Part of a small language model's weights: tied embeddings, 8960 steps.
Each number is 500 + 50 x the weight over its row's rms, rounded and kept within 0 to 999. Layers, rows and columns count from 0. Numbers have three digits each. The size before them is the row's rms in percent of the matrix's.

# down: layer 12 MLP down (transposed), 2048x512, rms 0.0452, rows 600-699, columns 320-383
# up: layer 12 MLP up, 2048x512, rms 0.0587, rows 601-700, columns 320-383
down600 092:387487438505472587443573459537578435534394505482510615444630463502504439543589442499432501444467481487537515534536443473537548501562521534456494513544439469503445527543620445520470461417478448
up601 101:489529422513529488457487435433519443454494507508518577507635449528462507488483526478476568470484435602513484473581558454523511520514420489499461516565517490535437507553548503490475468493449484
down601 094:486519499473502527460664502511463560634436518473517417477459498492458557462543475589532548519531545475486545461545506563530497464547553481480534409532544491494552461491466431465543403437538543
up602 102:502535478496384476506481524513463556536404521545555452501433568557441507435474444474488512549488582531436447452459513500496513597506572441560497522545502552540488501519378513610550401529445457
down602 112:565506418574452480479519578654609492436512377522442517484469495556479461546418570551408539452487464473470515493516473479542499491499595425475472453544570471522553480457402537525469480507476441
up603 109:450604480512563559524494524552549496508437463481508451531517551506450536541557529389497522552465478514538512537522461533574537515518504524545450539441470530515449543507445518515461444500466440
down603 107:499449446464488432496524575470542487545400476421463533345478495536386519520589484534473602543480458478494475508565505623556498460451505576456517532450399529474525486431463468393527583467613380
up604 100:536492547481406485489532428507615546414443486536512544378546463554495476453487411566578538439405452549492531440471492557508621423645562486553424512502478520581447491393552412406568438538421439
down604 103:590416352468433505472459514536443521584473591570512460499449507459432493423513477480532562544527567536590570543456426514467638500529473463522601484488530532461492496442528574527512501428472441
up605 103:545494500439471549564577468507401595476438494509562445489461453433436511437532465437517464519490510457458518607468420463452480447492496418484533555566525507549523470385510457537563549507464423
down605 096:498498539428461547529355439471480501496507493660471436514551517525446455466358444517568536505477616530541461566504496488492481469418453421520490497494536426449498467556441496482490494505443530
up606 105:449486467455473420490461552566544452480474500520490514468436524448496525589473651481383462509519494393546553455474498488525508527548495395467492445482650477516518519543538586601488574404528459
down606 096:604524506501499538434468431409516442493494489534552510407507441445440460529496511478495518470405418471486429529556389521551470524426478547544475484475515449499494563481414663576438590399502529
up607 099:475541480489428556466445654539509420585501489505438572498459390474556511464442547406526421487449472539511407516533502538540503533500435430560456518532469527464526585566493621467537444540499428
down607 096:583548511516527493514547427535511456547497586500445518439482488476535423487580521537568439496473491394589492487516426446517567528448537481496518527496591537511479493542485453452504324615487508
up608 101:560455444475518561451531488503525519449477465533442554408640559373572510502567517545397497575472512482451437534519522501478443509553525414547400526549494549385424500493551384473404516515414549
down608 102:497420484537495546461456476446552472509468448550503407507559573491495521490542521563516564519475534413552525442502487432537408474512474489529442510482476534481431473386587376492497459450518373
up609 093:430519494570468589422505524511530512549500528545418505517458569425494489554466532569456448422502493546403535417594475544521558440484448536536534472598583505507516536444493514517460524580430532
down609 141:523388416508543578663507504396513506491516503504408580578429485467470575529586483467535472534511488523504430507509527492532559530499642491501394527514464438402489549404476503420556553478567437
up610 097:532384646487503599503464521421464327551525445567502594563513471528428649540513583581456417486481529554478586470504541533578458462461498549546514456441439455552476451519498494460589520494412563
down610 105:488509536510548470513406513517460570468536611474511390431430571536468518520553527499585488466459488558535501511521468462398541582508545453545503586476474547565557488561463518583508405584460492
up611 097:526563423543497522474556595500393551526487535520486518463450495479468541361537555420488571514567516529450474497558468450348439532505526455460414550528572481448484485444518510522517459505424535
down611 115:517411550549516522550499490483528447468498552491510540451583595552505495539454473442495419411375507411513538527394492520491489582467495532552502543498516534476529454558506488521496566565496571
up612 101:471555497489536368499507532498449515481526514478516492449505525454445609549509515472497549545474515525551494519536460447527505424572482532562596509501499486545569670447459474462506477551439577
down612 081:562482411550514484495511536474539471469457505485436539408522442548491439462489545523500458508599368436504440490464518510470563523436481394483455522569399485509542479506462563448487556382488509
up613 104:440464454524438496529500483475509516527517465476503475500452453586537543561441545524482458481461500520507480495414444423460570461426601450391461464536444494507432461564432507395513561433476433
down613 103:482641500454483561504421610480592458597519425470430551502594499534480557549483635515476520486534453465465421475434467540497438514467538463551520462502505496453426558532395417495459407585533531
up614 102:473547461508553474436395585496479534549470534491477491433552541513509518472396531447475461409545434530430513582487455588511621389495521491477516398509589508495542472544516397481493529514545479
down614 095:520546525551487499512497530537432510392485524469440548498551397511533460510435461528508572485461541502594480583484511461570485509477436584524513501491479488382422422460457467559466435529500518
up615 098:525508468413488501567573484536487482560408495528503483423475502419624465458382538528554532559457456451520409476578441502529526461572418572472471501456426513448543475412465533469496544559629463
down615 087:477576562457444423525446427427555490582520565413546518492453527488485443501493525490531523387480555494570473524510434556456450484471555510361512444506575614523507514516539500518521520497441464
up616 098:527501576575506504508489594485503598410419543521612489478468579514531517499484434554597517443471504492581498515507392579479547557432527507595490547426518428485517427484494473520477575539571512
down616 085:564488517486486455497554458529498508527518453422572446486524508514458515462470547528509513537528474480509519472469417475498486462570446515478442574520587414511485490599441428469535470533420465
up617 096:464492554485489477448497503471509482452507595547465476527611534461577451433443575489479480430510505526594516524540493455475625547458387461400527467520473515511495544511479432519545453559406490
down617 098:546496582578510484533488513515432525507447532433557486543534515561414531458435524549542489483617488577490509530519507466512422439471531525511499423469523491444496551521477366514500610581468418
up618 104:557454481498529491589471578486563519501428486636537539611537464517569484517506476535463503510489489548460519457566522499495534499506453478481567497518513480461473503407532566600430514449488456
down618 106:549474605533554531511505497486446553463551540488468489450595562476574410504543412516566469522530498558512515498573557494471596510430497429445494463534491511460464481568466612465475578462527520
up619 096:488459524385525459654520487477450465556494509544568544488427532435546562426497573508454469430474467518509588511441529525454468502390428591442496444415464428470503493521591561433565459454460506
down619 106:507514470522501478589523531524482555525451530461510598502432433529474500437529604428441538555433519493535418468464370530390426591459580508529432436481491513516504460567573519404499535575461500
up620 107:554610512447464570558480492523576517489483539504503497451565485442581538486517490546515455501458454389488471447502472527505571503509485475543465483547548478565570538481433484526487382471464594
down620 094:550508507420528479406520476521509565419484519384480500526466536520618590481463531466471550629469482451480532503504509568497565429564507421579514508528539481492489505450566493515468393451556551
up621 099:496449599594477442370546423509550523469501493427518506416440480518549474505428462443505479479493469528579477405491531516523659466478376498517383434460492533444496616527453403470563436524526492
down621 102:559457433520525425470499568474477492462540378430467532432449560524560458551528470495427512502477473500459448577480521544505516579507517560552432393540424437424529509451443478525512473520544494
up622 106:527439483396469544446464480489479532508592470495521501510546485494492567577515591520440531502502527538468578466489568484556500470535550428528525472477541606429531489449452489538523427446499546
down622 078:451535544471452473507521513555442381528516556531429481451541444552537428449489556470462459482565390495401487501389519467540608533462513461597506435567396518501538580501546552461489489410531434
up623 103:434524515505523570412438402421447498406567471428589467530446576422561469549484549609554501453453479511453514490502555536443509388533494562599465445542497474494450510521484465456462500557495497
down623 098:508529441523467480484470597421495488480507489490524544525439488531557544473540492470553486520560522442545506513466470540502562499516512487556380416554504564440453482539499560529613478534488487
up624 106:522557463561536486473502604420500476635504518551499511487522548535454453512532546524526527432547546444480553497527526476510494523411526550475413512619536538475421515465507531537493520501559533
down624 103:542414539512591479480456551490508410518520480494543498499530438466449410510490507425458487517485494494580555498497491537578567548495513491495408496461566510541489568464520463515559488498519407
up625 104:476506425513517558463547457572392554502386512498544505439510584457543439506567483487524527548496492508493483508542454444480490458558449562527493417443458504464507461530423506533433605546424462
down625 097:539500426481631486558320460475505523536482546477578528508526482468487487445574574524475518519428427509469483516431450503447459460452478520522399555557420531527503536593501607440488495508398512
up626 100:610432511538457519502492430607449556458508473489552498471470556480591468493503516454525485567437366526532460511424495415434500502550511586430546555532526518576486487521467484519550542548401462
down626 108:492511573522469475480451474521486474466491464541499481490401462576553557542453543505543534544574606540507538541531424405484438478506516472422545548397450449523421528543510545504463457481428532
up627 101:407517535497561469472554467579512576473574466483501524538503485431534503422533535528474515610492542528464430474451542488527488455563452480474448536442619467489547509522499537505542467517497505
down627 092:479597551530483601470509395558534543466458468550507620476568564484433548496489543448466512491428456557477552492486537508493528463595458476440528513484478535506535595530552598468501526429452533
up628 090:346499518372492487524410457514491508485501477456471490444477471416534502534517586535544416568508470473505502447542515456576397437481391491512495533509537531411559450505531530486483555518478550
down628 108:450479574481519489439435447484487482518495501531545519439390546451487491463521452480526548500558495545500494534409518476508513468412503407549510499534591460462505507549473542467428698604414387
up629 090:417480501464504421476544510496437615557467505483398554506486491565369529491435555482532478550543527463610505492494478431510376580378445520492498482495435464567472530442558515494421511493408552
down629 122:569504553495452459390519517558516507508508485527457554455503431562484495479483503499523506519450490430500523539553461569530547481514518502480538525461503500465477507484538529471391572500573474
up630 106:424462529569484500437443543460445507463432403497489433470409469551441489485500553444551522439474535535517549458574554409496479509486591405480509518473490477553518493534489446504470522439497559
down630 100:547441463512494525556532493563536532502417523458474520473477463516433481544440529500491550476515501463554392500470455519505417456443515447525521481616542521458519571458508513451596514485507495
up631 097:448468595528445486591382538566383506500477549438511578417473517460496464538465424460531499469539562476539535497543428412523472540451485444462471512521432519490397441518503581567529593440497489
down631 105:481454532479480574524554415492515577469531533451501500507538603484551469520453566429482503518559503554507486358554499552397515500491509506494541466473465476457479526495512397468690407529431468
up632 095:543495506516474555486477513557386499521504556432482519499381507517462502457571538506433504488507525519463591494504457461525568434537485458513485576514478557473378445493357592537453600558453540
down632 094:526422431477408540406517533510485491528390504498583517535488416572452471526475534453475502407488540439518504549456535532538448491449491381544443401608491597483500432516511565583574498487507555
up633 101:560517524490428500452529559479396573395522508442496468471508492528530555400557510484497424485476495581458467453513448467581477460488500467400475450497488554516432532458507577535552470481477516
down633 109:542483404438433472396501582537475479468617460540490449495503551469514519521490549436522618496483529565434511478579532510490431446521508450405487509415534432521514489512477392449512530451458383
up634 103:423480489549544560476629420545519537521501562570545466462450537506464459445455469574504470604510510461540469381475610523505551520519502511520469385527561551498462579501571549522547495526591495
down634 105:477442465556485504463444451574527434464475520548521528421471481517455454498479464524496534454466433461486487432495444469475476454451481567469500510524561561501509475569535640447492467526535523
up635 110:487584548424393559495460546584551599478450514487467582578515505507508512521514494512497506495489546435439518549578522516545475404472607490619469567555448483468449500576540595517520514471533438
down635 105:489497520521366598500481588485486544473529425483476548522599520507512470445479433526528511553597495514503590530543438406469504410578525471552552516500536596464552505447602582491492531477561519
up636 095:524516555580432562507427486472483480455532547471501433422542474559465570453511466416541451469497407526446511533451527521416474452393455518525405489459468513475482447536531520510511597456578487
down636 096:561453544478452446585482541506488418471492524528501479515481489479488459580575509490436517510485525468477537491491528615493551491472386504438427556456530520527499526453521551514560428499478528
up637 096:420405489513575500467474493524440590481535567493461508571546499457449526458585477457418521590561469439543500488558452515531462519524460519439486469469540522508450472490521530506575562504569481
down637 091:527488500489451588491471487472479538479541433461512482537489474538507530473459496618536533428469521535485449474469430543478504426523527472446450453529476570560452398511484563520478666542527474
up638 103:562500491598411506529498481434471489454488577552573404438502528525567532462535490517469497571505412551534457602457575415503520480569522491633491507468434488519493482554481463468488441471511598
down638 091:392448576553462503498547441475553500520451536442601457522465550493462463467447552488426441487419485464483459355555418406435503457403476450474513534535493484487495601435715410540434573441493546
up639 097:428535618492535468497551470508418409511501532593541449492514461591613489468477507548517505459492453472488481494459496496432389449533472566542516573600521462443463548451509545458475559476533517
down639 094:508491464539510442506497478504547541496515452508541505493493532481476463499427499570545464490440507518520538469590453420530548501539520500493489518458532490444487480546554527482384428505468543
up640 101:547516486492466531431471482517450462471496593443519507504518460577420435531474409459495563521542579529601627559484393478490499483622506481459335458473497523523466569451474462428535442546580503
down640 103:533520513529438482401449377590431527462506516433521497502502508492499519435544460453467487522473529563528492489515505577461514511577523493415490519491509474497505596552455435436517534604522451
up641 103:562529542509554451389417476550490459532461489532455525561434530534498508487460518428535512506491571436561449546482519533530576463531527483521524428383418492467531488481493498522543443546455493
down641 106:459461484515524435455486466514490486492427478481498464456511567484464461493562480510424483483514543491471560430447476541513496448560494476524473490490521493543476534562500339587382652593481511
up642 096:528474553570486585462481484517419438471466474527479466479459502451620488579519524467458527521471492467518540483485402635444516443485546529601518511469512558491508494427504403426461541415575497
down642 092:464520512583488582509521496500397590500463468579468445492430495478573525446523424568465424503528550486558535452497437546535487525480385483573413483542436461529527486548536446514499499405452651
up643 106:507518556525492456516473493513512575531506521524447486504403504513481492553494476477497487579452528589527514398419432596619518505526445525404506513431489496453518579577498521567529553541458504
down643 093:484480514550462506448449513479486485534533439478528493579423522456522439545529498531527568420542449495426499461503517568528480365505425493555534518446552422503501591546408493479544506467498525
up644 106:521465595579513485552563397492500569522488555420473544512485507515502561482495468466478470516566539486514531409527490449566504510415506560483421444464476485542536443522523497554462586532460538
down644 098:426515491460531497556595516471459468551533469517432480561554463578487547558545520494556586525521465495548485545445520582544528619418505539447486496512435588477471418456444493524536543520445524
up645 101:492487578469480536502470450461503568504465474538622505450502497573590487493480458460487504472430512549483448571565553496466548544513487501440458447493483549476514516447546480496493563512479495
down645 103:509504560567438546463538481490534538535571538420527511612542541471592480493482454532493404520544604528532524535560471453431441519430520539423486580458512571521528504403533424540475546550482473
up646 101:466525553479471598483464626506592470417528524548562515591472491429452431382489435502512416455530464441454511529602430417426431460521485561367509533540566522432537482499529608533494562497542442
down646 101:523536492509489582468401548571561505494503489529583454478492537449483471410533542478557392487489449563539518500455419530395578535545505456481533487396493447468427586524531509527383568465484434
up647 106:498459560547514413448536480518517461511422545417488554495455440488458467526452422490562601532487574537520468480435421560540476510537525516526514465561516557505611486504478535530535485541529574
down647 091:478473544384465474496515486468525535516522477492433651542467519486470574551512565480500601535531518482469490397440421396530464500529577500458526438581533461488423550479486477492479590435447410
up648 097:435455519634535514625580508483539452491493561547600465552507474505452527469549529471543547436585482482517490492507484484488592543476493510503486536509358557553577436626465563487519539504533526
down648 106:536536484487622537509496584475430433506523531552585537528495487442455506446452523537547484528504542474527547569534472560430518476503486477530450512488467511525442501429453537510392586595472521
up649 101:485547529420435478505544391469493607585485534518444476499650496468515530517538385423505515440362541570424560460463489471532530479472516585514565524425482455572430422522529481452361601560394407
down649 106:426481569457488494528469418550521600506405592515509432505496506569496497502393478456533472421490481505419453553540527488569475489498593548555552520489520506535436514510529638442464575466459495
up650 102:505510514478528518544427490510537522413449479476549572487573522589503516509424515567479468492483462511547540481489544486471575390417459472530482464467466506441568583466530505516569511456480519
down650 106:459410454480519439568535467416568570544500481609529483464515500587609521550639487521504544506423528431545393513499540529451566472550462506573511490539530464426500497437501490503492512465495475
up651 106:503448441625425570566497554519518508412521448438536579463461511482525474492514614563529399511440463416621512485500446469533575442498473509521588548472489524540413498407588529493459369552557562
down651 098:538547511461476482477491379498484494475527435534465592443573595603475460518496468534560455507531593526541543519496476522503469504477564565526511544554460473492542602498446585442518473503521498
up652 100:490484553402594502380419577420491536597610548462522553529505462390473550428565559520454545540587564464479586464538467488546564574429441466428474467406509352490453537521455516525444531531442491
down652 093:571524543523561469489549493456425513402518415465392513415568477537478538441408557403535550493493510530325519489487528516453476499448452527565471529599515397458527496464495470472441558459472426
up653 103:555546599573465521443475524512474484540554505481506473533567573385509435417572513481547430423565489509450526512539447426519491506505500443510544515434403506459468513491464462562509502453524534
down653 091:505489397551568478500415492566551428570436467463470544482399492500471473448497446502454440490517470449595474521601497469532498486521507464435465511445498486465409533542439487498479449370495496
up654 104:541467541540473487514435489460469503519537481472476608424503600568466505480471420468549456537552537471490499590472597551515526461564456465528512521519484588428470516509512495472460527471522433
down654 099:533401548514470522489466544473492527442442533526537491480540505518423486418449499519519518483494433475421438517500523548545498536498465481511571381449486603470522572506461486505505531449541419
up655 101:518507475507425470560484544484579519452540506471553506484485517508565558509465546434540500390515462510518506508539541617500565521465513563529564491458583503470562574545506534486496534480590505
down655 100:476501496562571543522399503447496519539510479488453538556496439614386385449449525476420505535470483523488487508523454532472511491522556424355606453506530458477476411515463474496513480483462516
up656 098:473497565478515518496495551589451497546536517500536543414513443559506427487496487491471529454531512546525533495466592534512560518566473484494494532520442480488516576549484461411549469481468510
down656 109:443482497497521574466605491545507424533462474457502451471564424483581493481493465489522637522506528556464470495389586501496545519515484537449403496443439511460554439508506478423489397460525477
up657 101:524459467577520584515481528433521380635564531437506491476409511489410479490497466495443462558469550550482488529495530515413515431522516545505468423502562538447391528438524570548470564457508514
down657 111:471469449516434503449545574540419427440471570490454565501526503432617551487454506512490522614451540471526534532511463484466510566527471520570540482488509464487528540504542521428545680545499509
up658 105:495431563469507535473533395468504482418509490489462501526505523549546456574473435491583470485522419541526445493547492561592461482538576502499455469451459554503447527435480489463513440529558514
down658 095:560524384525538502519464503567533483608507433487481528479521542411535504486490509512586440450497496468436505530518387590518465502444472506480623490474560455496487571433530510591535386504551479
up659 093:567509440559476565474400591499392541443420470570600495509516558476476465506474543501549473510519428571554415504501505509609447519593453456488548494485592543415482500526427527505482553436515486
down659 089:450519496477575559470527476478450540522494491437505516503495402497554526461496487547467491503627615541519562456419453478540467563489452464486443445390413555543493489476566370469482548518522635
up660 100:513461474450549502442557487491489539483540504493552447482453618561574455534525563512526494599645524507569519494453524531510505528620442505506427495530464566580497480479521576515532546479523492
down660 086:560563589539457488526466486468443594494428511491488570552436510487567508544492532468595516541464541459604553593531562366494563512481457526462504510533460508492540492495549505496439496509468402
up661 101:582497462536486547480519516462529530460512527443420497563561420459554535487447583472390496552445577490513511538561450542482465513455469679564479434523512585568424608529418614540523433535501414
down661 086:452496579461507539514513465510415516519494540450575532529500409555393579512515552530480630501544471504508566417584547502515417520531429453466467504471641521552506485583471579452480463485572501
up662 097:403391562415584465458562483541535561486568483441448553448519467513441521499553539603516520512535478530460446448514555527506431530442499475516431524533561549540522432613551503500551504482474535
down662 089:606588543538484562429458531506416460469570473544516549456470433476545486476465522464583473473497484507582561482465487504582522415473519430524477522502522484423438553512517571456465545446536491
up663 107:604424407445605493514443566489465551477517549397560548477479483495559494521484515521511601454463488497443554503571436518547429546416446390504502452454510579447492474592523462536497505492544434
down663 103:427558554514448432501397475518468483500536504464503527496551545431515500496508515582476429519465530450561495476475527652480454472494538416582460464550488492471492474577534569443502545497485551
up664 097:440510492494449480508532464437419383527471475558483506515426531432530441523470529415496427533594395472517453550487543470457499557439558446378421536477474526593520598475502501476490517488526498
down664 103:519470500487433448454518498538492522572505381474588528480420521491504453499528496492503579389510402521552552491448479488469452523532485525488473518547524531452389479540576385524524472357442610
up665 100:485505554501432531454450483479607484513562485427502575553558544467526510533427500491415523487471507523517475391506513512512401453489511455425493502489529504431450498516539590404544489512456542
down665 094:463514475528512522575549482589473515489452544544503521390509458601567591521477507468554580506521504540555520470512513538423452401588495477556492511478517559516458454523440486565474461500633494
up666 102:545586513449528456597528508462431490597567578440473518478535516514518527342468494514597419520575511543503477461553454466566515514567552513505471408538506577473508506518457499531480480571516509
down666 113:572569490512577488574486430483401504504417471486564579492469478560490436415505482512437512593428448489456456472407436487447501467566621558490486460461464425486570468547489477456475556526471513
up667 102:553522481444428520357462517505543498494568483488498426524404405440413406439492449444448428484502526512477472481519474543547497558516491461501527496461549415495605513421538413500474552476436504
down667 108:492429529448537434505470500515533538525491463451516549538479472506594520508409480447522449471474525527460560512470584523493550504515531447510462519433404468509572502446485387472491475377455532
up668 100:541562518485506428539461484468528471450547464539418581577514516460411535477466504423471430502496569543469398543441542446536571432424473481473488538454460484506407494540432515451550478468438555
down668 100:432453418511410567538550489453457564518512529448557585420593499524526490541555637487585493577539589533518445546370475519602407554481491511573565475560460519559517530499437544477464499596518516
up669 099:546468476510456571496540490522422492577498556455430426524496491454504553515458482498417467436494501521510547494487478526448518458523578539477460540531599560501550457506526551553483528410439484
down669 110:505457457397446598474499455462487631509517410491454504447407468458531548477452480520447409423545560549410469421472480469460543462504573474581608520369581457492464536501560454457481491524533464
up670 096:565545523514490463467415532573432422454532589562476484539499478376453552450480489436539452603419453575514547474525488475439442588478539561548564453491502600413468512573481638512531497540474481
down670 105:500508465478521477522492471475486510526516516482347530575527461483496521500469496508498534529456539573516498476446570544504481372450582492526452486482463524551459488572556517517454408502558562
up671 097:556500463520518545477471476491491579494533550494543557515518397516495559516475619441548559490524535378549449444513393455552408487500519518467511503467582595510508442504570457505598474539549436
down671 104:537519428520460483449658506523438431541522494564452539464420580489480446508448538487582568509582503579474516502472522523501456579491486485501553521480429530462496548520423442499506473532553469
up672 095:570534538554457529468449491507522429544468473446520511472342545510520502456526508482548536508483436444513514561417484451561523432498496542510487410505579514441454526505483404504415466566515460
down672 095:518482502469456524564613503559509394421467554561431444493481534494451524498477542514456537466540455533520501503406572479432384462445438432475492564489426433558487534482550527517513386489534508
up673 096:466498516435428488444509547459593521531444483502512483476576539570558602447524406543447513561497572547480450518489578486507514468543516495588551521514522431488549437413511524462490529610471430
down673 088:474423488477501487473399472450506480370417457471518524430526604565506428437554469489484525589527465536548503514524421461497440463457490522582470459495445529326456540595532424494457654488443474
up674 094:422412469449450593460465393500501512500454542527550453454474592440563408535534519431577548475473510525503446503498449518475590526550536511477502472596397473545580491562480458484457514514562438
down674 110:507480421514487514529448513542539588444432543547507521417461529490430425473463459474546456502488489466435518540411515458515444561501458534494554560495475542444498500473458558512475541418489466
up675 093:537494549574450457429498570497589512492515629506477501582582461511482497465507548426479532521522419511542560531463510422544436460502504475454442499548519504523470361490467384491581479456565525
down675 090:482440542469396561545538370561428374549489480561492588518425585466505515512566452555548492530424414513526469575529484524450499569512481498467478496397474527571539431540585385526547414532430500
up676 100:565597427408421445547511531483371462437520471517520597606484483545504523451483473513491505483515468458476526519518552446476501478557529513474530504596502489552497514433422669469462463537450434
down676 109:511556428485505566505508533474427572462478452493418512540403568562442507403571469505523450448509419597503521494513453461478503516444511479486543512558467487498485526452495567524492439544508453
up677 105:500579454494477474486467575541513531575506581484449562394446436618561482475518497471490474466565536473567479475504548462385552523519448474499476466407485488421525620490487503510462541420536438
down677 085:541506460481531470595533475538391533531388353580461536472459559489515514486489506509471489570490454523444452510446507494422621401531555505466405582462526495489550494607484569556489625475519487
up678 108:573486508484513456616560458500438517477451487489409473416450502449392472487554470542571491504469517478527555452645574569558491484524437476517443501441526454450601459413515523576513515523521427
down678 087:544438518581564457497512402584473506519495527500469496514618499490507517435501472521521545534539529545472496455531506380468543533426444531434509515457487563470447430470477407449460518414479481
up679 099:450493457441433581536548476549566556457480506447518518530588517530499507477458543539534472512507490509495553503499490439463494490519533473422487551513494473513405370473473433470573498574452525
down679 096:565565538485492490359631509545508441558508609447500588504456510536519513469460517494570532496462436477455532471489455502605517499448507562548534425505494427554542534551528319516555495499465471
up680 100:530548465476536564469505542583520530481490558641469540443443399482499436504549486364484463504415436462456466438539477508513550478569409562420467584583409491567503444527466531511481408509474530
down680 085:506513475476411472436474505449481511418516454564433543591478503474499393499504545447499447518442451463554459574590500573563582446499465550531567530487509592488542605487494648501472483485529481
up681 095:476468497493448478460482511541477573513497518570541518541476474551518465568545560472546526475584552522502479523495448527450551450472414522550474445510493538493531566528458510429439499500430514
down681 096:437444471494442409489481508526531419540556508487466628505485488463374475543428463530443519438487492560388445518501498537493536569580456515555485490472435499500490545500491616512398476550523392
up682 105:478570474513515462507538472479525591463499504565463559528476556489485526423580460493585457460489542401518554511445427682470489408501491509556529529547496514449541461561522458564492442508468533
down682 103:496468402480564485470534460499448641411539510530529481457532456440518446481529506509550577528521521477514534593514364566460461462506527573484472535521524446456488433485622595509498526489555503
up683 104:478435511484543562573595387450485601477448526502610421483490587555588502523522540459510502479450456453555447596494564550587461528521455437479422512484463505519555507582413493498547452517518484
down683 100:494492547531464549491512532495518461552516473589522408528544555516464494431469499526485555465524471519460592468525530504500490467468458522495483488455499449520515461518492381528460538516599515
up684 105:532526472505531512447504499426536560554481457420489414410465544532573445506548409501446468561508634518422504469615534520423454454528460470544493627500442502537543455409432516518503512471457470
down684 113:529584458532575553551553510465460547363591489550451552434493456634453595478418525518525483477464455480618547505372517479506501598540577486507564580477504508546480425509477547530517520408568497
up685 098:442456486466563571502538500448521477497575552498456505462416496458508464517426443448550427501494494505512537503554531521500557479535516426476468517512567548527471479468423528458540355540521515
down685 104:502554545565568598443490507495517538480535510468500537563570481525364492554422519534491460561401527540551470517531528536410464450445444496612452516423562447500510445410463589547469461511554389
up686 089:510594530476418553385529446515546491546518473452466492538573559492512506498503480510483487534507445542490473515511481487431479516522433448490480406522496505523522454401473474470467453471505437
down686 116:524501483532524466569585481611456488419500519484508517541509507510454478438509540439445557487417508469576456547544458474482494432476417480466505521541560565514522581553449478532478341475560486
up687 095:436587439497490468458570404482505487451472539543554476481516565445412527419413444419459490538443532504537519504457525488510480525389436552481487457508520465500614488480500503653563540554500474
down687 098:451495487540582447580474570453465491497478503545497468537497446525432469559508504488446516569393481489485570559424462550489524480430477537581611540396449414593531393560551569553557473496489434
up688 100:505456479511510579522525457518456512495549543572482422536457551552513603421503561603387473482502496538509378542573547507519544458504526584473505480470546496548487486461503456542516497466552502
down688 086:411446561478524526393542552524554554438467553486459503412497547493636458560448458510568576473481613496468607523381575436508507492528523467548546406521474571476472528565533562479484486415499547
up689 086:512506536553367532439480518509584479528557618488590541491496395464432486573490530482542570573530465457529522437513545531519530537528426515510414520430457464588580440532471420515504536495562425
down689 095:600559517475544563459600482422504475547461477535577494501531423619489493547530526479527522418481534444433523428433381436607519507518508415538582413490521457487445529401540697508475606463485475
up690 100:443454615508438508482489559516495490439558503473499429516460586536525501470490491417525472512493488520508450466504460481520454520485490588479475468480503548490557477493530425479569472579449511
down690 101:520451442495502532546459517514532451488508480530514490598476516413543546584495558470447466589586505555562443527545407601460487491374546567487494459483412447448585490573418405464456427482520446
up691 104:507555516463535487474464559587506578437465506490521512557600534440389497440567441475519463465551469526538562520532475492469383423404517549561481515456470502594433452541527529478482562482403467
down691 103:430498548534543555506518598498481413435521457481618473549647541513448501524555473499471493457497553511588591399547511573541629464528522587445565562429501495483499477523427359488463534466456402
up692 102:514518484402581490523510463469521569547474516490430421598590484472560492536573517461546531444405459533496475580475513455453526440550539466485476435473495500447439506486449447643473511492464535
down692 112:472472455559458552496478373515495490488523540534432516508479574518483414563571556483527569575577536459503466493430582520439499474472439486424566418493460541456496442393657453470518434516576524
up693 091:520512515511515493452537514586523528360509527461565484444415551443465498413514612576516403490547482558441472505418569562502514648523468508471448509453491468494522510545517468416542442509526544
down693 114:451417469485515556513503526437533487552470404445488463546496544419515438459546517486488441460597458524490467434529450571409524551448404556514477499514533540500489594465500568588552646497549527
up694 095:511526421586532454540498427330533507505464466542505544476466485402478512490440464527533508505476444515437490458565538507509543550589497451497454622570497425493543521530553510546487481565464430
down694 084:471439455587532400487545451618533500528496510479524503475494513530558629470491557491549496502495546453551544654461513488472571519504518577554540460586403522569467461601484412540396580410428512
up695 109:459501585502516445436446526529517506520477578557566477469533492438500516455493474535432486419536489479465400497525539483603430541461439357488417447517450507435500497472539523410514413411410413
down695 108:615452532470540621441519508458483544456439550524504499473594447539561501452454408403412570490513530506456417511586530499560521508453522534546408515469473497433518548513500435453481498532505441
up696 104:500441530556518469441504464525549574559467510437514477519474448495561488559492536532529569488553408531506391513484429475417546493538552541453442526485429555413404543566420410486462432530465540
down696 092:533539559572544505438429553444555487509502520468546529546487473482516454400487444475518510503464556502425432490426431569517541526522581552518448486420533571488441466500497481560549494525461587
up697 104:553476586541485459488425516523494533514531504541425461466469520452458546512607476550578625437469597440566522565574481508537504577510532567462499430489553493478520519503541479523486525472422527
down697 087:484570388444510455462556480476523489467500561466653461558430447600593422508482532521491534575563494514532583502519521508575506463531497566422465508510499513585491503453435547571466484561497462
up698 100:535465564533568465529458387589506492540482600551467494499445492439567384443436419464549507480546510674446502575458536505577542469499534364474511489515583495618477494548484567542471484473526464
down698 102:500432518505520505577358551520456529348482457565502516552512480540376508457443512486429506392436502467531543495516484552519495496549497581371502551592542482474595407578481465561490439623482502
up699 094:497524577615432535479499496545530482441511458495414463444365540550458478518499470530511560406526515405512567601476425453565569483463528415566513492424467432434465564493589422593430452429510546
down699 101:545485482537500472521530500472518575475474519386454465520455572558508472543510456501562518504518519504476520473396429479439593398471570525512509497434509538442530560552472442469496505465474426
up700 105:452488528539445470435515524527534549503442444486415435412516463521514514485472518416523510431562492422391551518440586418470447487522412592518480517657487390489443510539438406504506419531478536